{"n_layer": 16, "d_model": 256, "n_head": 2, "n_kv_head": 2, "head_dim": 128, "d_mlp": 1024, "vocab_size": 8192, "activation": "tanh_gelu", "norm": "layernorm", "norm_place": "pre", "norm_eps": 1e-06, "positions": "learned", "qk_norm": false, "attn_scale": 0.0884, "bias": "all", "tie_embeddings": true, "parallel_block": false, "init": "uniform", "init_std_qkv": 0.0287, "init_std_o": 0.00507, "init_std_up": 0.0287, "init_std_down": 0.00253, "optimizer": "soap_variant", "lr": 0.00898, "lr_mult_qkv": 0.5, "beta1": 0.95, "beta2": 0.99, "lr_head": 0.0122, "grad_clip": 0.5, "warmup_steps": 200, "schedule": "wsd", "decay_fraction": 0.905, "decay_shape": "pow", "final_lr_fraction": 0.0, "batch_tokens": 262144, "seq_len": 1024, "doc_mask": false, "train_tokens": 729200000, "steps": 2782, "dataset": "wikipedia_en"}
Each number is 128 + 24 x the weight over its row's rms, rounded and kept within 0 to 255. Layers, rows and columns count from 0. Numbers have three digits each. The size before them is the row's rms in percent of the matrix's.

# layer 4 MLP up, 1024x256, rms 0.192, rows 617-830, columns 64-127
109:140138154162142121127129125109123121142160142134137125110106087125116116124115138101128153078144166130091130169139188160131126153087161097152087106117123128152109131088151145145140077123113106
105:198137168152117110127121125148110158151119134122113121089075185137122142108108081131133111123128123113097082150151099120106152135153139108131160141122162122125124101138176122144148131132137115
096:089126153157120145124101093168116150138177156128118112115128154166153124144150122135107083104188092148109115101121109086103099090104093123144161132080144088138170140157115117160144135111144145
105:124077130100129141139165081135121126097122101142142094146121118136182143099109119083154150113132136126133118128163131148157113129115124139081110100145117144154111118188132155151148130129105124
094:116088124163130154160129146142123159118129159160147104142152136132123077147107145139115144126091110182083099097095120105103189044109139112114132138123154122127135136116116177146122107131095127
105:117162131134111167133116138135130163093084140151150109112096115160149150150107075110170109159103130153128108146122127152170089169119135173153132117146164122130111146109095151103166139124119170
107:101146173128112130116130119115185114140094124095115131112093125136150161123144114132189116138098097160126097148143117197140155121133131126120084109167110096110147115158087118121106139110152119
089:123107114184172124143131097087144105147138129148147106154131139167165100139136140147134133124101126145124118104095097114157122117140167099126130156148142105133123143143104148118137101130121160
110:173147105146099129128120125150144108149103108132086115107136122136137136100135104122098169127134153140095142090109165113112105163111132142140142126140137125169180129127145149140115142145170119
110:143143105121128117184140096093163093114081134138100150090123119112166064111116143164091150070127123109104145103153125117099134158090149110164121133108134109154110117130116135109147136107121111
109:105159154138129159139166112094150165092096125103132123131125121142112152136150141159142101117137092096123139129091160122084090151163147128133149158117155117099140167123139132123120140147101109
109:133154158131142143131129173138173106170147139142141151113121115147118126117113130127149144117129112083114134134143136107104062123116131124098114121100100160123110110153115156119103093149126176
095:132161097138120107163121109145147097157110129127130084096102162157089101114129086106130117109153117106105153115104135090106156170106102136100085102134165133125118090150127164133155140118114118
099:101141180109096124133126157127125136150108106147118115123133110185120151074073110116110126105129100129196105082127151096133122170168158158119105122108099082107146161184150114125100114149130138
102:174120098160160114178096148091129142097146082150164109159123124105105140081105149148154146128158100164154150120128103094138106140111122110130100097147151119111141148086145150124129108136092175
092:124134116133091170123134092125104109122085130134095156083108186144136158162116109153100148099106144148146145109138139097125075158152102161154121146075168101123119116143132116136132143144144175
096:168146134137099132147125124157202166157162122104121108143077151149117102142118104129114126132124139108153127112129123125145098144142139134150131118172154115137147138156128087134130113112174132
087:109160134130102136126086134122132140143158116081106139113118132115086140139089114119134111140133128149122141139156155177141150143113144128125109116146111102119134114099158106153121114157090127
091:100106097165110084155104122092150101135121126092119142065108107142159104128120148116133145169122137116138111131108132119145144095141104127129122136077112107125137158087155137119101150126154125
133:144178121124079116084149162074142152141096095098119096100110114129121140131077116107168131082081111127050152105111125104106142183158072135150102150141114159104157128123078184129139076147105122
091:135140152133132139143144103111121148116108202114174151075104178120116132153131125150138123117133122102140140121147157117116132167124172148150129095141140120158157168153134121144146110177153149
092:134131107135079158162086120134117135164098145111121135073118114104158121129109163115108101108155095118123135114099121134115119145142106145116059139144145142100126154165112089142119117076115129
097:140124115128137169142116155086141150138167119095084142122128128108115123110148082116148102125120126111125128140153142153137152152146145111123141119102178126132093126119116141139142175132144076
099:099094098143095172154159115162129096105134157140171118144128144181134124149118129127148136142123130097160128107150084142117119109102124139164096126086115113139080108119123119101135146158113105
106:111158147121163152109130137136133115118173195146169127176140116124208127096111124105091155075119126140102097113111180137128135090113111170088103121137114072139115130116130158123100084151137116
106:130152159124137129131098098109126138082120117112139108153115126140109131091154163162135103159165113092127091145086148127113146116104131093157108115160138114100138156123120153139131118114145134
102:128125168158103156155093123101151139118156110093104090123129122168113101133134125159165131172127092104190133105137099151156106150108116171167151107149133130126103142136159142147114138133112091
105:141161146156095153113121104153151135126167166098100142133123176182128088130120105147117136132171113142128115105143129115162120163145086127144140110127135127114096115115141133110143181139140118
091:097120092141143127141128182114176103137133145105107116131111149114157111122127149121183150137140090153102058126173120121104106167090089124108145095104110107159142108102119146144167132140104142
095:106094100127124155100102113115145145102079191153106168150115148145079167149163132150138123063145109157143140108169111139138081150099109163130143096120124127104123110125142083166118119166108090
099:114099132126142131159107162099127159119092147120123133089110138129129113135114101071084104151109071090116105158101131112075140161159108145151112149138166137100152172129052110106138113123130121
094:162096136113154094126123093136145153111147080082107145151145122105162103126096126082114166107165140079156109101138107087146116083147113091134128109100136139116154111173159137170158096091114136
100:105125070129168158156149132099081134099125150129140154114156145111164095101152088112095134112125096102124116120138177143131123171102154177122143104121149120100172126120135147111097112172124105
095:110124171123133131145144146097174123104174132152132153067144097130119071140131148133094116125121118145126102181112158134124158144133162134101141125115135108142102108124149085118170130123110112
112:122104158126160155115145150129157125163171089105106102137129172136126076151088138157120142106109121147144159117191147075165118133117141106166124137113119078147127169157103115096117147152116132
103:187117118168139109103152115115099143090140141141097153136133162154143116135133134121162136143112163119128146156112090145155126122099100156176122122153136114140110123126124077163128144166145155
089:128119142122109132145104143101161135166125122138097131121138090152114105156128122119101119171140135138161143148152123110145110126096144174097139148163146124140122127096194159121150148095097098
093:110105111112177131136066104102083120150117116104151127184136125082127104122132117134099110088116146113105116145126144093132121134114099174070149107080129118151124139135140144163121093118084114
102:122119114132165124145110134114121096176130145121106154132142105115151086196135149109119094125134148077129161140091105177111132097128138114096109108084090126128091162114111139138177101150113142
108:138160132139102095118108098119106145130134133118099170116143141093122119091141126130095104181136114129169144142094142144138117162149149171127149162126146133161157149102063102114162110143168163
094:103140142155089182105156159174149160118148111112141113169110097118135109096132163125177110160092131095144129132137087142126063083078127136154132126189121126139170163151063182116118129118133124
108:097133164092121112099160116112183172116135132103103115119107145160147129125102162101151137098136130103152143180100104119128135130175114145121103147143119106114118147127121128130106119129115113
084:141083146134122131106109144116131136106142125166086110107126140159122131176167121126137113121047090165082110146131113171148108133083146184135135126154156068142092090110106107095078127158145103
102:152104121140087125094144113144124150135114101116115132094139081133177090124124146140110116141137158123104146114143144131136125097124144110124161143130094144118152081151113158146152066103120144
095:122092131112109124134170134094138173107093119146132176151127130152116165098150129134093151105150094145115049111124133114179153154137115109110123138167131114156146111130179143128112131102113134
092:175122121167104136138139090162126121159091154136147090129095129100135151160099141123089116130130136134114106163128096071096165103122096137149153114162136141133106147154161107122132122089125132
090:137100148154133107154168126120164158111109152141112141112122180120202105160078149077153139147117122108149109108098163102092143107148120139151125123119103160135143141109104165108100147121149116
095:140139146140110129137117111099164083096149171150184142142130130142106138115109130121129128104106140148080122109138150121144157161127155158135175095152163154164135133131110084116116094143147081
109:134121139117098120155128148122121154109092130120130137154115141119136118124122151116083122124122134162126143130168134097132119096083153106163121175143128181148152093105080159141118174161115161
096:146150172117134116128133079083090131173159155063109169085112118133136125126125102103117135105098137106139099161134102131147130138122167150113113143137130153135112125134131122156124095136137079
094:095141126103124134143136152115120129148126134134159150148136153100161053116110139116138120117149107128153134138134149191123152120141145112121120149144129113130131154119114116096137135107167112
093:091113130137124134145123101079150135163138118125112194093149161177145099125134089168108166084188114133121057083121107116105114157127137139162099133134086142139080140116169109095135099127126159
104:109082149135121153136139100147152139138127112127092077139126090148138137126141155114157091106113152145117088179114096143096146140164124131131122148108135125129132166109157144128113142126118114
096:117139111152105096101123131058117107124166116123107184144164091128140138134155123089122143095112136100112116163118148164136100161154127122143134122107091123140170103139109143102167139145111115
103:120110118149138105102157131123134135114085119149148113143123132122158157086084138143143151154114114156097150087126110154114121148107092158114137160181101153113127117111112145155094147170121116
089:110088149102106139122106153152107119109118138145107097098111107120166157149132149128081142096124112114143119140127143174124146130116102150135110125127148090134140136134182117165123115098106127
107:091091115113137145091153122165160104109107112143132102139121153148145125142119142078118091155118138140107131117117140103137116099097142136161134127137128131112119155144091147130134134147130116
101:098115114113132101135110118086107094146099161095118125122133111115089112127107107156106117135127144132124147160092104091088146142182125105113097136117155138138101182114101139133110129140111163
091:155127144167147122112119151089139144099095140148154112121118157120161124106083141185129149123119125101127082114089095098143133108183143093112142192102103115134131143135129122197128098099121124
085:167115128098095125121157130116132123146084099092141144130132161119111103077090155158155111078138151097113136115127144131127154172107079140124136111108114113131144115131131133161147125132138134
104:133180112153134112159077119125138120121176125144115099155132132132132129128148127165126100179171125106148126096156150106115153132053146162130133116145115140185088125096170133099144121114133164
094:172170125139149139139121056114139152140195123165132124119119147143117096154100158116160154133130113062109137098122168129150124144142119128132150133103127112108114146143107121096182133125151165
106:131136102184140144129151122128147108131120112118150148131113134112148147125120105189168115122162137115141154186137104125128159114092146137127146099146146095118125112139138123122090118144110140
098:110132108121106123142130121091114101099133125102114178120108139143143105126087121078139134137115136177145105198093141126117110150151150169104140136158171115135155111119172115136101097146128143
106:138117116164095136143161110156164137102117145153144114122109093102115179129151094159112131105127144117095128095133119098124102124128158139167154111134163078090106097110112111133153106151102101
091:114114135129090098139122096099137100107121170139137154109124096092109139138149180151101123109135156125138149155096110077110124113096133111161174110162103138109132148127161127100150160108170135
118:100135123105121116121110096171123094140115127113108154109136096127121125129137106150119111091128145125130140123091149106131179168149163102129120137136165132114132119094152128201134118141069103
093:151124132116110152143110123126108140144152087177131095110104121123156114152144153095134140142061116125110180136108126124104135194147129110168093102129114130134134135129129111121088086117091137
117:134131144126095156078138075152134155134127104133132114113146148157114097133108151110152111136165096097171142154109143110133152135155148123174093133093126086071082133084118124122117115116076148
098:152085162133109159166159123150160162100148165134138139128133146144108161126137088146082154153081142151143115170138138127124066160151155132132109189150094116153097131120112118132121119095126105
102:156158137110111071148139168136091149144122145125136135117148081159131149153087113112129122156124138115112109104101136137147144118129058123067152149094131175162167153127124174117095131105132130
103:159129119135123124137103111077119114128128134170116114089090150149139139154111153122193139126078119085126151149134153134155143106153150141107116077182120176128097133124105165107182132138133138
112:145150132141110150111141154115130122151140148099106103114107135110097133097134145123131081119155129143163135158138178152103131095104129147179082093099125120067137126117079144105113161174179090
102:130134157153148173119117120128150130136174122103103112128108106109118149133162105136173112182100146147137145174110141138126120134130128201157109105129099119125132167102139141103111096124137151
100:141111088126112074138141095152128137149168146085125108126148138126149140106112097115159141143131119155136104112127142169097135129132105164115169125179162098119128083140119119102113127127126140
107:137131131104136116093155116132143082147157101146128139144125111122116195131091099179153096134085099156116133116126125123115114152176084112143099126150139168091166108133110138108107120173140083
092:149120091144068150100119084155118137135151112139118103105078123102133118127094136081146146128106121134136187161122148134100138139118138101133140111149139092131083109145146154128100181166118157
093:146118169120082165161084125145131111150137120114140117122114144153130125070182131138111093133118157185101113182148149146098132141108143122146122133126145084135156139065110165109153091149127113
104:144158135112122122117109163141156113125132123140083126130118159117140090098106091129165135104156155066078101117140154135112151105142098143138141158121123131081165093123114145150134140114103147
094:148133141121177098162136087100103139088136138126125161111113143112117175120082105104175130169114113147143133098151113132132122100141133131107107111149149112138146131127102128130161114117089100
094:123118131123104123150147071127140127113117104084129149095135084114124114167152138110116131108091107111125125093143104136084084162122149166095128069165159135120183120178172105101144131145089096
094:120097116093108164126115128083133144130092137138141151182100146120148135126095154157091139110138183099120172128121143117111150091136140136109149075077127140141111146107151108139130129143079076
099:107106123152149151146102144134162158098106140103142120151137137107088139145131093136147111131136121137155115168156125098129127114093174119150098153129142169145096125134128136130097125140078164
094:124187121124137130171126098139155084090127162149113112081103176073113123159141153122157106147101126140135158139132155117186099101118135137168100089128085155179146111149114116138149132155139166
100:134115118124157119114151122118142121176126077129135178148074174143091208136139145121120101159139096145121118149156125106134117116167133130137117109123135145151127133163125107176133142114076114
097:122155137087091144130104150117156125134124135152108168127090151151122106166162156103120104117090121122116126167158117145100142114164133127121132124100100114078171127130172120164148093134113137
107:137102150116136113152128117127126168156131123121162104141109136119100169144132118131144117161130130082116159133074185126116088137129107122101127129123134129118097137156129144148146099115179126
105:089121133139123101086147113130131121163105105104100155133129148115186077124097141074160123122184094144116111127105185120114100137096110146114082105071117125165141097142138139125142138136161145
097:165157094158143130117124104138091145147113104128155139130133145122130114151115140151132132159144108129119131140145157120146188129109129131105138114148123141130179119151176162119128128099135103
106:070158148179113138126130117116138124142141143113131145144171125172107145144126112113159124177131095107151119144157151122151068133101136106134124154134129128164079131130128126108164128064130170
101:120128133164114158141066146147142091136186159095126132120120138123097114149119096145118114137087143122100153106132084149119111134122080106106192130107095136128125118109121175082113106120122148
107:147111146135119161149130135141177088107108103142090169143136119132082135102111091127165142167084186147140141162091107166114121123155158119129156122128121130098164086130112147141143162128100108
094:105118085126131149117127111110088115095127118112132125149141134136117161140112098120120104118120104100130138135128184144121103139092170155105117121087138152135147122103099123129098094142122160
088:127142137094131141125089154128174123097175120128080139114119123113111122133139134111125130120138138175151174148117151135121128151084149121126121096122151139114152116127147142145132126116120145
115:112122151177143183150122125161086138144135119091117111134125124113139121133149145155144156095089142104153142110130122099143105132134154138109101140111153142131141147128134134133126072117117110
099:120141140091148139120137168127157092110169105085127132129122109073172117136106148100153138097132123143132094114127110123142145084135147127108082117151095144145101104109096134132102145154112132
092:123101137146113121146067116145105147150132139081165133106079096148163156109124128143171114151136078156079103114127150131119088108125140109136128150120129136182104115127134099135091147144106172
094:137124128121093164123081168157103109166149104109128112114111172136163143126136130095094103089118125158104121141093173151100129099117180143081110121155132124166116121147114157143114127188105133
100:119130099123148171119074106144102154183099127147168154121095138196119103159131128102145171111109099132109149135113074149128151162147155124135117113121129154145125137131127120120105109103085106
105:122109114078168143106141105127104104135146118152108148106118140153130094106116101135126131094131128139132125089174132147106111090121153121112120102109149158143151123105122113158168072154126117
103:155129138109126100128129134120076156090079133104143107126130151113124123121143123139114141139143096142112167136083182173100148143145133098111101106147150142091112125136118160121109122169139084
109:119100158153094115150133127113156093111119114117144145099100153126138098118122140122117140146143116133133095153138114117136187137133163148085151130077102139092153163139156166117087133168104115
110:130092127102150152173133127111108123132155171127149162099108133118136132116093133136138164125139158109183110143107139133090107128103110162104153142117093155161164155122111138116115127088139163
093:106107128108121111160161126170092154152149114106160144124098163114110128111115149114100171168125125126119145158151062078104161123106112140157114137117152165133121130114163124144113120141127119
098:088149075140111119132143124132120086111151126088119128119127112131159111102146136161131128098106166115089173142151118172164099146139099093149156133093149110180089111177125084081146165160122157
100:158153137138118115123151118110111116120110090142111102130117120107134150156126181151149120163130182090099141125147142138148069129113149117118146108156170123156128120123126100151141156128158134
096:127161119168119090130144128104134116123141117151132148158115118119153089143119140132110130127153140107093129172154154164124113111107125168109133156165142151170134096125137115083161126133139088
099:145118101160121153147152136126106156140093099149154121096148136140127062115095100128124141145082127124124123146098153147117116091116135126127131106112122118121095145109128157108114159146111114
101:121127137169105106119108148109081138136155118120177144148134131117105195125092124118106117120055133105142150142148152119149117119137146108122111134090141113138144148152104152098120124140123100
092:130112153160103142113137131111117132144139145118142069118111145115116092169104167165077098129137144139131129094098148135132133123094105127157115146083135177084118127103111121087135135127082108
108:074146124091101128118114164161112151138129092089134124120109127135100114129094138152152110136155131122135122135095127122151116121124119144144117120144136169134124137127115166117105112130119136
103:137090112142138151134112090123114121109154126136070130086135175139114117132113109112086144121108146157154114109113157159154128163106114129150140114069124144097102144136148136139168099114156126
113:143157161132145114151147114129132132139064132123130085137118114146171145084125099104153126132127127157123106146147154133106096176108141169097087133122122143158132148138117162178096155128121121
104:163159133144098127139130160077126157147125134115089147127075136127137106122092113117168156130153142141155136118108126084103131087109095102151169104159099075104146109129111147125134101123136180
115:144117075165127087103098104163090139121073116163186120147110117114140141116087135140143153100190130104087169109098138145157144109109105119104158119128128128119144120173136104175135139101146159
099:106114069156116134167159104140178146163127130136118130127138169121151114091120100155122097139143074113109115115125120116123140134151135106122153127139113143158135139124123118141137111110161180
098:129110129141120111153114143110179111063114122111094154117132158138108149088144114113102131151144161106089145112120088180128123128104132145118151122155088137156122126101106136156152114156120098
101:125115156156131127113149145111128150129154100118069144133143096129151081160108141172133128152118161157156130147146143112155109160115169146135123130161097187155078132079145137147108142124125126
102:118134167098140157084151121105122151141113113175082146155121139152130144109115150126121077140121122107179131156139115155126101118117130141119164150136120123120133138117180174167084149108117131
102:168148132134130087101120128119099118193112124103077108111088130137142116107126142062085134153174116138135131100128137133128141183130101141128090141164120127118108136141124151139165119158114108
096:128142114138127129133101179148099135117122102083141093133122145098076141082132110125116079111152129135111114185134121114182133121115058113159074151118097138116127117107147098162133168145099117
100:117142073126159132097130131118156115127095148146159125162128156131121168134134115113179103135162130149126143150142167161149141124119124137132151117103107137107062127116092148144077137102130084
108:114117155111157115121115125088154137178071130125092098091120137154125174082140095144133157098149096117138102143177134130191109140098150144138161127123125120141093142141149128155122138127110108
108:096145142072150136114153116144140125167106163137120120143107124097144103104084128113140093093145156160114118100123154174149114109149109112133111115084193105100139092162128178130144135145155118
108:111152097158149134115099155155120108150102131121153136146104133123119153130107099104143182159109131151133094104127111118156098141102159105154141146094139144133123122116103123157145100116072137
093:095116095123174088180100149163153146116166135107085114139110122097127103153142122106138106154092113161133131110107128132165098122138113120115144099165149139104115100095112103147148185134146149
102:125145107122143122155144141132134128132128151135104166134131158139136140148145174154098122165143113141082156173112158132124166131124112123132164121116132098122111194151117121142108102104117115
093:110129121130115139097148127121168109106093170160084171158117093112096130164067125129122117084109127116131110077114097116116108111123080086113172156100161166121127173135141154129112174125157112
100:150114112089109127129166134117148123151130146133118090111121118119130123155126127110193127138095139136101191142135100158138139167146122124126140159108123120119147115136154173151103154106128151
099:103141127134125154137134087173134128133183106084096119124096125109120147118150108102141113136082122149139120087105091074179136151108149120160140151110128130089144091122150121171131115151118134
097:138116112139145140172126130103139161111138127105080131103076109125062141154077094136173115119098150146132147144143134117124146095128125167091134104160137133131122118133137156115124160109105159
102:130160114135138088147114120071144099127125148134114103141094148114146137106122131150120147122121109125127117135124113059093174134140126123121121211134132142131105134109128158135151126153070132
102:151148109140115180104135097130090108161174155185104113125154175158109139099158173148105125138169158105119101107150135163090110143120138128113160148110134149107134148107195125102165124159119142
105:113140135103159105109124174098133116161159122092113141146135136130156132152092145113115132117104126139129128104121154116100136166147157126104126124105103112137161146119188113150135105161096126
098:105160128129101119147130137139174124120124101127100107137132181112157106111124125115126113110113116114117160109109163141152100107111114142140111153128113105139133116095162160127129130133118131
097:135137115096106105198090119158120091122190132111085102128097103132119118140141129090136142096166160152152136147149125121184101151157127169134130120136111125139109132132163116154161143132124122
091:141100100131143120157110095095138144125106156154165149142149141154099159096130149154158131130154141143147137106121091087143157099130116104095160116123158138127094127138148125105156139114125113
100:134111149133091130157116144139132121149158152133101114116120154121118165101108111168119097132141133149137116096090109145123114119068207094142123116131139137132138133131159140146134110148120106
092:123161137095123132179146132097137148113145126148142139140105144148157105143101128143087118123147117096148149162144154103114145137145137138133133112150118137102156167172098113149132118096116140
097:113142112116140133094157156136151137117150092161142142125110097126146105141138121120162158128124119097113114120122120130163116099139148140101153115157139119172115143094155167134095144093116136
100:101117109097098111172155095123126109109113136151122128107125112170085133164138125134135166133140104160139151117089155104127131123139166092145106140127151109122113113137066084129083188131130141
091:122114116157105135097135104121129125137174182132136123137099176142139113135109180153165085145120150126143111144145133157143120136090163163092098115114106090122090162113130107116100116114141126
103:135154142133128127099115161111148075113142114100139158132105114136087177117114097101115099142083128144101175126157105168109098144142089167122147127123145128155129134062108135103094092130155126
108:153104091138115123065117159135121144130107120102102127154144150138116134134085165146120137090097132156107164152135150168150082149148138111129127117115113067148141117100143097122086103139112105
096:116140088136091099107110081144134099122146121133099131117136135098138113136129128134169134109120088146109101126118147129157152080115111127145144112187111161125118140158154117155097086146164166
096:129143171133170112131108132131176116176112152120175127146096136172116130122145108132143123136125117133176117125108087117160154116107172144125138136132118135108119128136129131121101105133145128
096:151178087128119135130088119104149146095102112173128115116089165123110074098110101143130105128131158135131159148127113113122109117122185136104143072129130094146104084137101154150159131122134143
096:126102152157119148099146136144151120135117084095125137142164150145155121122066114141159141146089147177146114103066138137107088103145131142121117100118103151105107139097138142117171156175125154
098:129093081140113143141152159097143177101124108169185136115144151163089137139109169107144133137117089100153127126120116093132113138150094128150139096120163096131083109121113106149153137128106114
113:125084158109152092133160110121118129127099188159102123140120138156106126195158137153095103144146099171155135122120136153146135116088160133109152116142106103069123163139136143134093165147145128
102:177108142072109083099110179105140162165116108082088121072090153099142118124102099089116107132146161142144133120120147106127136159130132163159127122183171176145135122120075179130086101114090097
093:135128133129126113110116110112142143136094142137127119159125118134166157130093124136166116104133148136152155182158141168093143160087147142196118126158173181057156141151086088112076137149124116
096:129160091140103120127160129128151123143147154126114157153106132196117128141095138138127123115166160146140115132089152104076140111128119106121128144150113135129130121081126085117110145133147113
133:119133132096134168107181098111115143157151113121158132101132128159115136144149135136144135122143144124165143138083145069142137085071128104090120145062123127138121185093153159069109093148126133
105:114122129153128119134112128136153151129126136156081077123087124186103155130168115097167137138125091143089107144137156140122127132112128130106130149114144112082121107094093088137152099118136106
108:160095129110107133146160152129147128137107140181106108127181136150153124152103097076126174158142122091106163102110149115103113100179120106105145147145115141121122111101131071148119154115143113
087:127100157133091110115130118176111095172151127103182098155162129114149110138124133106125132151114107153123140124095128141127102120196100079151155077139123116106145106096113179123142186139176139
095:095130093125149122171124121094121182104111135059138114148086115145145147173110128178126105106098123083074113151099131137141124116137108060098154106165126117141134120099150199117101094144153120
103:150122124128132157131122129096126130128123143110125146113057128100102155112079111136168136152144141151113137124148125145133109119148106124130131161131121110109112106056117122087103118131173143
097:146130131089151083104156132116144136139080153143119151119192101150124132181154119127186113121085131176108130103123117113122126134149154120142140145159152191092130123103115133161091119134061154
098:105093140167111138149113079143150178136126131119078109124146133158124142108114102123121096120162121130131152151146099093060148153142134118167143145150160109103095140122179130141082151120141094
107:124168153158127133135171153112146129174110083112122111120149137161135115107157068132122148149142159119149138143126158170115146149161139154115116113158094182163134106152173106124130137122104100
101:108111126113104120161129141083169142136177149141089146129160116125106073136126140135134135116120098109144126146139115172103123128176112144086139095153162134121131116116135081118154135175130171
091:135167100161135122106171140153127187118157150106065139119135130113118144111118138132131084087101118090083126141131143094122139172118093193109170124183124116128124121133110099107091120180144100
105:176138130125112095139100151137138125139117138145083144156116150113112168093063083123114148147138152134091119125149124141121120138158116143086124193096134083124116094134110112163112141113113148
099:121121120159142138114152124120131142160142146097089143121124135182164091153103100115135125118099113166134114106134121128129118091128117100083184124115131149115115120109109157109142139112160152
108:160167123124126129089165162122116078172162222117152129103138107156160140091121141112118146137134141106105110086135150142094139093163106130102118130093109185163130093180123111103106141135121159
098:163153108121116112159168197114119128111105121108110124114103132128086122115098128104111129145175107125116146190140150130131166153119150101113141082156146140117130101106116135119154128105176111
068:145134125121090131125167122117140130122148158146119086120123130141175132055128158092101126073166086145115100120119111161122162117126147118133118124129205137151131118153130141105145104149127145
106:191156126127119120159149136117122127136102140102127147136128081166134139200129139109140135096157121081117093139122101181128149128079127161145088112167128145128141136113150084128129136149112119
099:132142131134148142131071097122147104089170159102090116121104138102117065141093166138168112111124088149124111130098166182151143141119113142132112117170151108096108122127122114147117165093133168
095:162131150158138123171104101139149116101144095131151115173151135154120131112087116130130150165108126155145107168151147105159169106074175112195158122073143107124114106081127156158121181087117153
096:120141122129132091090131135118131131110106125103114099098068141121085112131078124083147129121144128133099182132134123098168111135133100159132142142106116166108108136157111171150125097167105161
105:117114128118096134182145154137119126132125133150091168126099169118139113141086084091127120141123123185174095123098129083158119144102104084129076137119187157133137113123117140137118122138120131
097:123142119108125111149126106156118118151086092129118088133154159148110145149127103119129122093172148206126124114177137144134138087073120166149139147142173149120143137100142131075099129137134101
103:134109127134086162115126113123110140098166133119146141146112159150146123105080166146136120142176127103136100100157101085111155085112092110099119128095120150126142134105144144151174129142190188
097:167128155155159120127137156130140123141142069085160132147151141136103169116105098157129146133129142110139142112108148142131152142129114146160113105149130167079130049133144158105112169100143146
102:128181117129133093149143080107077138126091119109109103125101110156152090126122133128144136143144083154150120157125124100081150068141121152117141142101145111103149165141089111138146112168094097
089:158103100111134145150124141138151122148094124143142100089083109137147102110087195146147099091163140157130110096128160141124102092079121115126125096116135098116133133115172125165169161152107123
103:103123107127144107102152122138085142109095132102165119108090140107120174132140110163145097155138136077088115140129126103131114134089145147141098111160123091152132141145128174130161136127122165
098:156084139148130150128148164175144130128112111156123146104123122122098144098137161123152112153095117097119126125096101162150127156119140126169093100093135114125125149108115147127117123134099135
095:137126133136110163096140113118137152150163115124114148088103132130159119114129090137142129124120116162120130121135116117123139159123102162173144146151143099125148094156120111130120097127109151
105:122122124155105102136100089161118127127114130092105139088110153142151100121113101106146180142165139184170172112110145103174126104127130133127129084114141143131173123100131155134134162149152117
084:080149111183095117107119159163103077155130119095118082080100142112112130151115097137117095100144151128070183130127191103154128121155126134147130109169170149140160096124108138165135081152114111
112:120110133116156086137094140115106095120141119115107119140076119079107135143149120143168085142099153144127125144088145099121138139149160106132151156127122151083104149118161132181142096134110122
095:164136137104093130171144110094108164088146156126091146148136100109160137117123131112109128094096136140171151151140155160136130128174136130113096100126169087103128111129159088143166133119134080
093:156175126160111115086133142158128144151115099131115100110117115152121164109154128141117081085146150128128123151174094157128112037144161127096130155136062132118149138144135138124126145131153100
098:115120142140110130168113120103202144141133135092110113138116106141123133134072147177115141153124180119099101153115086084074135112113107113109132122108095137078091094136133133154141118123117128
098:120116133111178115162132136055102143152107132149138150164106120114117135142133070127125160077108128110148173159131142137164141105101085147125156152084149077106126134095097114160153125130133087
094:121145158151110138142128133127166140162152148121129135121142073175102125153137146132124089130107105129123107084094105151131124146109135146121147136085146140133153097088156152114075138116166100
094:122084085132089129162160153129131131135124127105113147119127152106074121153135122145139161105139134095127129158144118153129146104106119096132206139165126129107129150115161101082105135161148131
100:125114096134088128137150114130109166175120093125147102141099119094135121119105079167148129110125096147140093154134060069124126135141123102109131137134106140131157133156124133154158160195122094
104:103101102112130142109119112126123140085123127112127112139131163129154155138082090120136178063144134134112160138107125102168164155156084139120144142130141133177094126148168111140149095139146156
109:107119161087107108113126144159144085123122166093124172150086135134131119161138092077123127155132146132133146109117111146161151104102109153145159112093125111120118164125116098125144161071136134
088:118120082108120157097129141130072148102123125150144166181163129163143128156122118130096093151147143098108131102129130151099165144133110133097142149126093126117166164116100084160152094118124120
091:114138117159111095152117099141139125134122131103156135129148109171136134154152127143099118141087103093130095106121104141095103125160161143122172114105156140131125130094129130185125096120122148
104:140099179110088110170114119140151140149147122121108134155137112118092147153072088136143098146143116166154157132131097153137127132169108109184105137148147137121117136115147156170126155143120098
111:136119146128082100136163117114137146142106156142132121120112143139084197147141098111133144145114117158115139117110156120086122151173152118114129118146095129106132091158104110116117172121153170
109:135123135133120147170107150132163109161125134135067133124145162139111124094138098152114129152110141114091135165132124157090092126153153116168149167134160112132109073121116130163139116126089141
096:138095140109154152127170105126145137133117165088119104112136108132150107123115115105136158141127127143145138138079139158147121113138153083152111154168093117124144116120125121145141067138166153
085:096156141107124130092148114127142118098089125168105174092147114160105083121092111114138117086182142132143137158131102092105121153102120126090167133126135142101133125126142185160133087122154163
088:134141123135112097098120163127170099141156087089134140109114173127139111133114152119144140162094132146082129082102092145158075102127115074148126148149152106138123125107122147094087118140148117
109:128111136143171087156145130124109141167108138095105126106124156153140145105107121121121108122135093123112115163165133095150086148122136096164181119167106089090109159135126087106150080121091131
110:081149175140122094130146083094163134116107156128182115144157143104115154121110130156145140142193141114109123102123144139130136195117132114129140112104094104061143161118116118091101116178140104
101:134148149153110153198096117137151127105118105100118135153151134129116145109124129123116150144154168136136111148106163159114093141115116132096102106112138113136133118105083129122138094072117106
095:159102132149117128118105084128135162127139115104123120105072141112148143117148152160162150127146097142124177148142088128122117146125126114109166119099137157131161115107121129129107121176148142
100:157133098116149128075111089097124139096134151084146086139147140114142109093096146155138109114121153111104167119128090084122120132125102128128143147106179110110137130109093112153094129136125144
100:113172146167097183080136154125119125121128158099132135143118113094148110130112113125121085158157155082151177133197130120102105096073189108132109102155129114165159154123144148117184148141166118
102:125095109140098149114114108112164111136108122118122124166127117114132136123116128134126128109166116120142131104149114089122131084146116132124133106137156146121126159088111078112147145121139093
080:138127095150131150145111087118106123122097108152101145114138152148109157157129133126175114146153158141098083149110128125081108170124137151116128145099126125151092093127129099163132105103104180
096:142142126117120121123073133099111145086115128134102070134099133150137159147125124148128123101129141118102146173112115108106190132135083139139155155134159131130129131145165096119090148122138139
109:144149155113116103097078153134128116177129131155130119145157113126108155103124143157133079147179107109120103110139142105113100099160127130148113086109137153140123159170156150109103139187126145
099:129110085128146140147113117140113138081110139092129159116179112161140141115164155133121153133141095126129125145126157199136124143124151104083113145136122127131135113110105143115147114111133142
110:127152147159162110116141096150138125140114170174104133126136127125093134136123131081143138184125068154111100179195141109136171133130084171092156115110117120176073132106121105115134153139100140